Weights of a small GPT-style language model, trained from scratch on English Wikipedia.
Architecture: RMSNorm before each block, rotary positions, no biases in attention or MLP, embeddings untied during training, normalized queries and keys, local attention windows, shifted keys, normalized values, value embeddings, hashed n-gram embeddings, capped logits.
Each number is 128 + 32 x the weight over its row's rms, rounded and kept within 0 to 255. Layers, rows and columns count from 0. Numbers have three digits each. The size before them is the row's rms in percent of the matrix's.

# up: layer 3 MLP up, 3072x768, rms 0.0206, rows 3051-3067, columns 192-383
# down: layer 3 MLP down (transposed), 3072x768, rms 0.0168, rows 3051-3066, columns 192-383
up3051 103:138099114159125080168199125128124131104144153115076097175138073113126148183128122140119142154148195157124126131095144124146168103179083151171158149184100088157138166155105111116132128123107143092176179134118146131093125092128110118200209134088151176153157101180140131072146126130100120098146106137136162107123124189166134121173085100073161103119146122148125075157091150150172176162163139133109155109160083106158154079131092123119174103148080062109105171190147197107115155167077101106126123156137149164111149108090104126132139051157153153132093115142138069137200181125197140143
down3051 102:125092164090080118076178119180120111136209093148085124108130124075110110115097109140094127156126113127095100103161119079092127151104140085092152104137133102111125191090100169115146173170090172176060096076139096120139117116116178118103128031086162148145121137113078143134127070122089097157124136176107122083093152117058117125157211157130128137087164058160165163144067149140076070143076127170152155126064138144146148152138137109147114087123122123064093081105112166149170095086125115125107147112174147089157112105130130111158074070141104126113102128107087164121143114113104105172
up3052 106:056079136157099123062129150138109103138127143092179136179110091168132143165140150125144132110151090119088145141186105103118160124104119106076110116164166120120111104080187161145129105140159107173107069170150133104082101147080141072138215148119130096141112056150163152133159168133101076051063164154086124107097171132156155131088100170142147151089087083141189188161122155122147132156166130184129198160143122120187166183134104092151101174087110095156098149116119114156077133126165186105112125163081147143110099073157154091124112153161142097091066144138148141111161099160135065105
down3052 104:086111096113166153200140161120117173083102125151129131149156165168197072151173195122150119126167081174075116118168116146139117081095158114110131161152166095167179123103131157208130089104119117156192122095131105060165162131113091094160137137169060046093145115168160050123139169146118135117091122169142135122085143079133101130057153171177081148121067132125154106160148130116103125145108157114152135154148140182127124125136098148108126172081137165158135133101156127065118088111125148087124151143115115142196182129075162141117146124147146088168134142120110084080155050146114108146
up3053 095:168195139112119080135138155124166107165106139098154150086091181089128120153087121137132105165119133145127098128138125124105125108114112130197194125087129143122066119175120189153166144116141120096094096165119147099088135060132092171119142160103083108133172134109173139164100136137098149124140127154122090118195166140137172150106127144062130142120131128169083130128115099141113179157137113141155197100156033133120181120083160178109115170148117119146140158146127108107115141088096167045123137103123166116148117152076111093128100164119153106142164077159156152152151154128181117067
down3053 094:061137091127163245155148106144102127121110125144137104139138084150164110164123143107185159122165100163114133155108094156189142105122115121084073168180154128028121113139123028110107109119073162101111154119122147105119109174129182130199155149109174140115171126138061098128122104068120114163119142118157165143046147139138087146194098157080128143123152176137189126128161076110129060101195099127123127151107168124147102074152119118135152136123138127101103109130095127153097177148119114201153107159098107130122132093155126136100123134120084105144131156174158182100138151119133132123
up3054 102:111151106142098079106141150122146134175130153151104152100142140149177157147141156097151125154182134154142122134140141114124126106087130165112152180150156126186088101066145119119092190177180119142078098146102120088110133134084132143102106124131100170109122119111119046132147208074130185170114140130120059136108135144113155117081103145157152128039136105215154155123150094104115138145096089104094064111157132132210148179108080095162123127187179108119168099182200185134153137098106074177133169178084211105112161127119134143103154111158094145146142128101049162105160165126109094122
down3054 103:147116183136114071137188129165161139169093182103091138106130084113071163125185129124151077141121125122105113120150162138149115115123146150114126133114085156197133149097121176139162164082093124115181115158075136120077172147111062119122105132135104121086162162121147133161159115113124156151147095146075123084113145142115126116140125120139098093131125106111086155103126082151135196119104152054086146102117105143080160132152141119149162145123198122089170134135138083138102142088078132146147162078102125128087135142110205128072103138158187116056203106119128139128118095159099131140
up3055 100:061127071154136188179172134088140164167132161138098086065119070154131115154126118144165099166138087163138106129148153102130136147153086103063131129147106088169121102081177081097072149158139131143140117104167122122059102094147137084177130128075116113109124127140167093095132124099155115088084098083158126128152098164153166062097150138093219118097127099119151152164109145130076160139180132138141201113151058177105099096148105129086135095077156134093111098182123144176161134147092122089127175123096160161200195097117131094187194180103079109210112135043211117146139126116171118132
down3055 103:124162130168089148156110155144180081141172174142078124146126123136120145129134129115133101161162134091067129132196111088105145191159139119144122153134166164125161146137067139135126184137166152114134137181097150163101158170144114093102116098049131118054147113168131146096136119120129067125132151122144103128109104124071162117099117155132107098141102131094095163149109166129158123110145174064143096143130160143127141108126099111099148101125151097108129163145150105172133140172177064170102103144132070147107197167104155070174153177112136186087118068123120164173157084106173139113
up3056 101:131148116171150162119121141132079132109180105096094183149168159116086141130106130113156128129137104097097134093154174048146130179144110075124129073112164155154138132117098127118081146128154122106153193166152138172146083076155088122106143132075144120139108114083103119115134096131145089117173134175161121149108184209092192041126173129156100105119100141163195120105135127101105093123153158150113066075122149112102144108097127143140128164110128099123071159149134115122110148083114123101154124115114114156070113076120069100153140145140106109069095111152138144187100084119144189117
down3056 102:151147141135113137104124127128135133102040085137165094135165153129138144197143169155116123098094141082117112113135196081168110202091144118132165151062137145157118128155101178090151123163159103152081150089164168101136136122167114140066118140059136106144067103076138126182141168110166081170129139194123119105131170181129171120095238147170083088087082135121177139132135135093147128144138154150091096130150141176061123099144141101133074105157164137141149123126105136144052112098135050191127098114095153088128099096088133129183136129116097058033078110179155136196133092136113089156
up3057 101:184167097121102111082129126133155110146138119130176054149161138103216141124068158114045150138081087119058074121105125096143139165169138121168149124157113153180164168139112094137196139139116060153092126158095107077163158068151090172114152121121168134165144124088114099074165103186143152166132156119100084165132118146158101099070105184119116092159136067124149192089099049157091146073185133069075157098096125146103154180081107158163150106188115107176084114164150157150136175077151119144133160178120165185162200110109122150165150141140110167119122099142149140146172130167149096118
down3057 102:117095115156070163156131160102151125117134138103073091131133109152098076141143119046144095110145113091120136153121126108109136098120112189140126140100125057152164221177163111130152126131086119158137145147139142125133182110193166152191126133136117112150099154141107153123169119097167103131117156133160154078111090153163084180101129171145163111125140142106146142150138104096107160130124148099149171092087158130168139177136181103156153156125110128116181105180161086092104128121101098121131086148122068138085141142145093132092087141100105126098115139074085111109078141093115115136
up3058 098:164117102082165139109112084139124153137155144169112090200094143093098155177177124086156126130114110108120140118149129106147082169171121122149139169114129135162153165107192106141122118170094115099097103148147133106069113134165103113113187084083098144169084123080148106135180142146141118128058112125178113130116162126140077121115085109126169116069133140190145191125112104106088208161110075145139114145102118146093165078124124115135121125159123170185096133139183084147133135107110167143158140154121160092175117107141173095111114186138119178081127116174104053156099142092099094153
down3058 096:155156163124124144139147161127121142181187061130182124164151126170144131149135092106104086117069146130181110146137175085109157069131167142191130101100117137148139145101150098210171091068093108153089177158203124093076111155114191152068134159105156168165096089153148089142199114120118123117118149158159129187110089094139112119136125154086152102121155137178120158157167125152089107171087131122096145183144116121084131115151163099090065164124163134142121062117150082121130158153153149099119101167162100149110084163161190103121094165118089117125166128117143137051091105149076151130
up3059 099:117129105175190085189147103120104138104068083141081123086098145206123087133185125152117167102129089109135171126143113110161135114137114128180093097141107170076150169126168190128120092059071124186129086168172224134105132189128123119139106111147176070091112187110151162114122096112063118145143109204129136160119135156140147147071116075128156144099162171123163166168144126113101162082171144112163151120127167114205144116103114091166107090130109148149141159161108080087151126101189118079145121137091106114154128142116155174112170096127136122115122130138166110173162165098174121153
down3059 097:097142115113099161149107183116128168129113124148140151117095076175095152138086167110159067105188102141104103123115193169131154146114161157070125095160104150091102166133081144065165117116096173100100127161182080099158131114118177149086186126143132140087154157054111172038158155122136120139204127037095073124131132160113169091110202150184146072070157156134166128140163156075097143129081111113140169170141117116076132146108122158090082126101067068168161129093105092125121119136121090104134085100052159158123185101070076127151167145100104113185149130077172109171117169103170067171
up3060 102:130139176102085137157177180130124145169134138115121093117086094119144151118133144075077127077153138108142128160154144141097142136084045126093135108154092111098130138097142191152176156061115142180124101134127160135080134110107165112142149137186141078091139187110141102136166157106128092144112149142063145105148121110123179125103084086100157114171094090190085160131172088143150136080155137148087122136125172131118106112136087177101121102140164201173127100135079130130148091086188081178134170136066174130081146103197182135084165130110139157111183161174117123166129089161126119158
down3060 101:164108173134149121078098128110114052101135132096159120119147092084126089136077161109147148132093122149097132197131122055106116131125114156117181118144175160132111105173175154126136167167142132113118134104189099107099204099116170146130105113150083141123212132164172152125142078112102140104108159153142043113095093077143078132108086128077129110142161096164126140101099065133138071119099113122143120167083131079144147112096177071131099186156187164134146158178103112094121183124167106110081090105092147109116126180164184051148155148108181095173097103153166134060119137061144197055
up3061 106:115143163186125096136156121107168102100068074130154099154108169134163165142111167149183145093157172138115081133131170042198102154087073087116150109085170106052118142109127085077156073162121132183141161164044166138155121129133134146135120100158140145177097131150149147163091177153111124132115131105096115131194126148130143114146145146136127154099090121123099148067135147163110177110109136138149127150151163099164091128069151201176155202131157159164126136147089122113125145112077136165130152134128103166163053081113112105138119111051114094153162141118112095153140178147170120106
down3061 104:093135108084118130076187092089149085147114131174174155098162115081147114101167128066148102124126130090098081198127188083146116187105133079151182129132135056098126082067138149116100126136087118126186210148175189176211072116155123149083130128094101128162151067112104118112121156132093160146158104155079135161187110146140164064161146136120101152150174116116120114095141085130104140122164102107078123156121097025135092151124105183168193095125156144177134158150168177175127141119106107112070133156152104132154120090124136075136076152093113104166156101112076099093125142164112173134
up3062 095:177155078073130161104108091152114149130107113184124155115121108146057092135111144155129073115139124038104189172138164116130093121098163108093103139138122123105140179151158135075110062131119138111106102172143160073121122159182166141175095105132085122099121155075101102156108151122157087097202134128202064096139145112106082131145122100069166140144092108137091122168136080121158154090125079117088130173181134106127142123110094092114126149134151132111119099128102143086141090087089107177112134152124136107127094130087108096124094151134152141159092051116111094159093197100146157125
down3062 096:175128123092049127149110148126174156098118113148159146130131100164113123133152190098063110112131087120072159084134090129081179154128121119148120118119134125106081134159068080113114129121168083169166196196135142134116078104133122179109163076109162153129209189120103104100170151147174099077163119159112192144149135143135095110158169094139111163125138097146094091162112183102134196144168111055117147185116120142110080123171080120157131174133174149113173112117086145102139143137159137122114142130200039164128108089143112145144102174092109086181136134170126082172133142118091141113
up3063 100:107110053139134154145161174083138132148142145105124124140148147121122116173110114113049186116155112109094114189085199157113093141120154089122151086141117131155156161138148170121090119097169085127086078125073145089130142050107190147118156098130144132141097094162122130098169134130099132154133102094141167114046162167107120118178154160113184105143130125116131108157092183169150103100128125154149119137083131187152143159103070121121108112116127100076053109115117121221064147119168124144117106116118134076140107119151092163095136169085085145169130116087138152164153177149136119064
down3063 101:146138054073153122112160102153196142167118116167109095104122120121176135112153091126178122094094151105117087167182107098113105173086127135185146094154199095104162132139123111179160078085083211117142164122126138126162171082082146149149138103109148136141134149152170157167199154118191134129131105142149124126159094112117118157118115114092098127152137108095104099153086090160093156161166114124087156169107120153168090177154116160102156055144115120140168084152173077137105111140191154106096132108133139084127143154114145087117082131176107114114102139145148156220167125127173114154
up3064 097:137156164130120116090159125132139155126150098157072147111095105079186143164105108098099129169156124097161137127139086130138187143191125135182122142144091075096078130187097080125142081135093073121146168138063162138142157160100156133131138094109144098140112153134099097121169116127086120158148105123113112115120130106153109116133166165124185140149214132118098098135218152132133179108201122163070128165140035110198160150074163142151200081127095118134124085163084114094175133117172166115101085162140135141124075119165138144105174131074089165132102098125156101118113129190168122148
down3064 100:116093103150144157109115161146077123143191163120139161161081106122087132139082112090127120196060127127143082130153054077093103120143106079170100127153188090181120146148111138204110162140139182120175148117218126209099165097193180115156158140066214123107132132133134161108121067189182122136125135175191128117120141111082126127087161093113113156100110112142057076085152128166124134112132072147173095097095142174164136098119169096098085107095103134123150158158130077119139097209143106139128132110146157190145134148125094156140137109161139097102131172148077124094159109145130142132
up3065 096:146161147149092136185142135154120114162101124199107163081116102128113073186136168148147133153072140105147151102080142106113160136120129176114174141129182067115126141109124160065084121134164113174100058122146113135137094124102133140143167132073156077110152144166160151124167209145111176111131116116125129144173139120106122169112133137128151112135170139107120050159180137135168129131121069100178132089153148173106132172117126132130146170106112158113161122127171117134123074204125108124142111200119113092085118140115085144139145099125170188117192081095074142084169129159141127138
down3065 095:175137138084117144113101098118175137171126107146140074120108157087111140152142140096091076100101131126150119105203125171184163105144154160133082162155126142125132052139124164063101099157154112111124143141073066119119189106182143143101061144115066103071120171179104169118116091105112116106150141099165074116121114139152122129140124146121091101144103105144145188143089080129118117132093184118088144129123116175148089164158160140151163116179086152174131159121147075134099098118173173171130138128159078168159116137166124127047132199175146104137065090141113118101125122105129111169
up3066 103:072156066164186136126138137131051106209147127147152099126115157104211059188135149147140110144075151075171131181144091109108130071110149129143138131080108129169111105126111183095091092138108131101108119116105136152155073146143115141107120153084095137109140109111122116156127143112182091113075103149137109052101067095061096121124143140122148095128142095154158095135139087155140110147153129164150135113066127146111180156073098126068173144149092149110141176115171134106192133120129188081182125103117192131166091060117108177138124118152071115153141124149118138186156134091118159087
down3066 098:153094086131140111198116148124093117177098168108120051116101067143162165122145160139048118123116162132142097145132129142147115111115199151165136109119136091095116123122082124150179135120047039143130197103110134145135169130169128105091133167051090065149141115165111081149141104136180099099094071125127137071071078112091128114134116111087124135118102062109124179150126159175099131160123156153124186137109064117140111126081110091102165133097121065105075184088133093129111119126135096137195131075133122132201122104073109118169084103158152105137110143109129129167136129155129131167
up3067 099:139161120116120136096092181103106070085094149204123053161149121115135089112142180166150084105124094126135090171081151197148187156132114188098120177126126073119118143181115159123070132122144084132111143085160077157122080119116096212098124111087137193105151161098137115148119137138138076133069082104088070149101126143187090117111106135144129057125137176157137134135128119104104139162162167171127106097127102106171139126131124077145094179139078203098045151153123108159148079123110177142196065095153092075125074178107198152072140194082131120126123092065141124110123184093173153114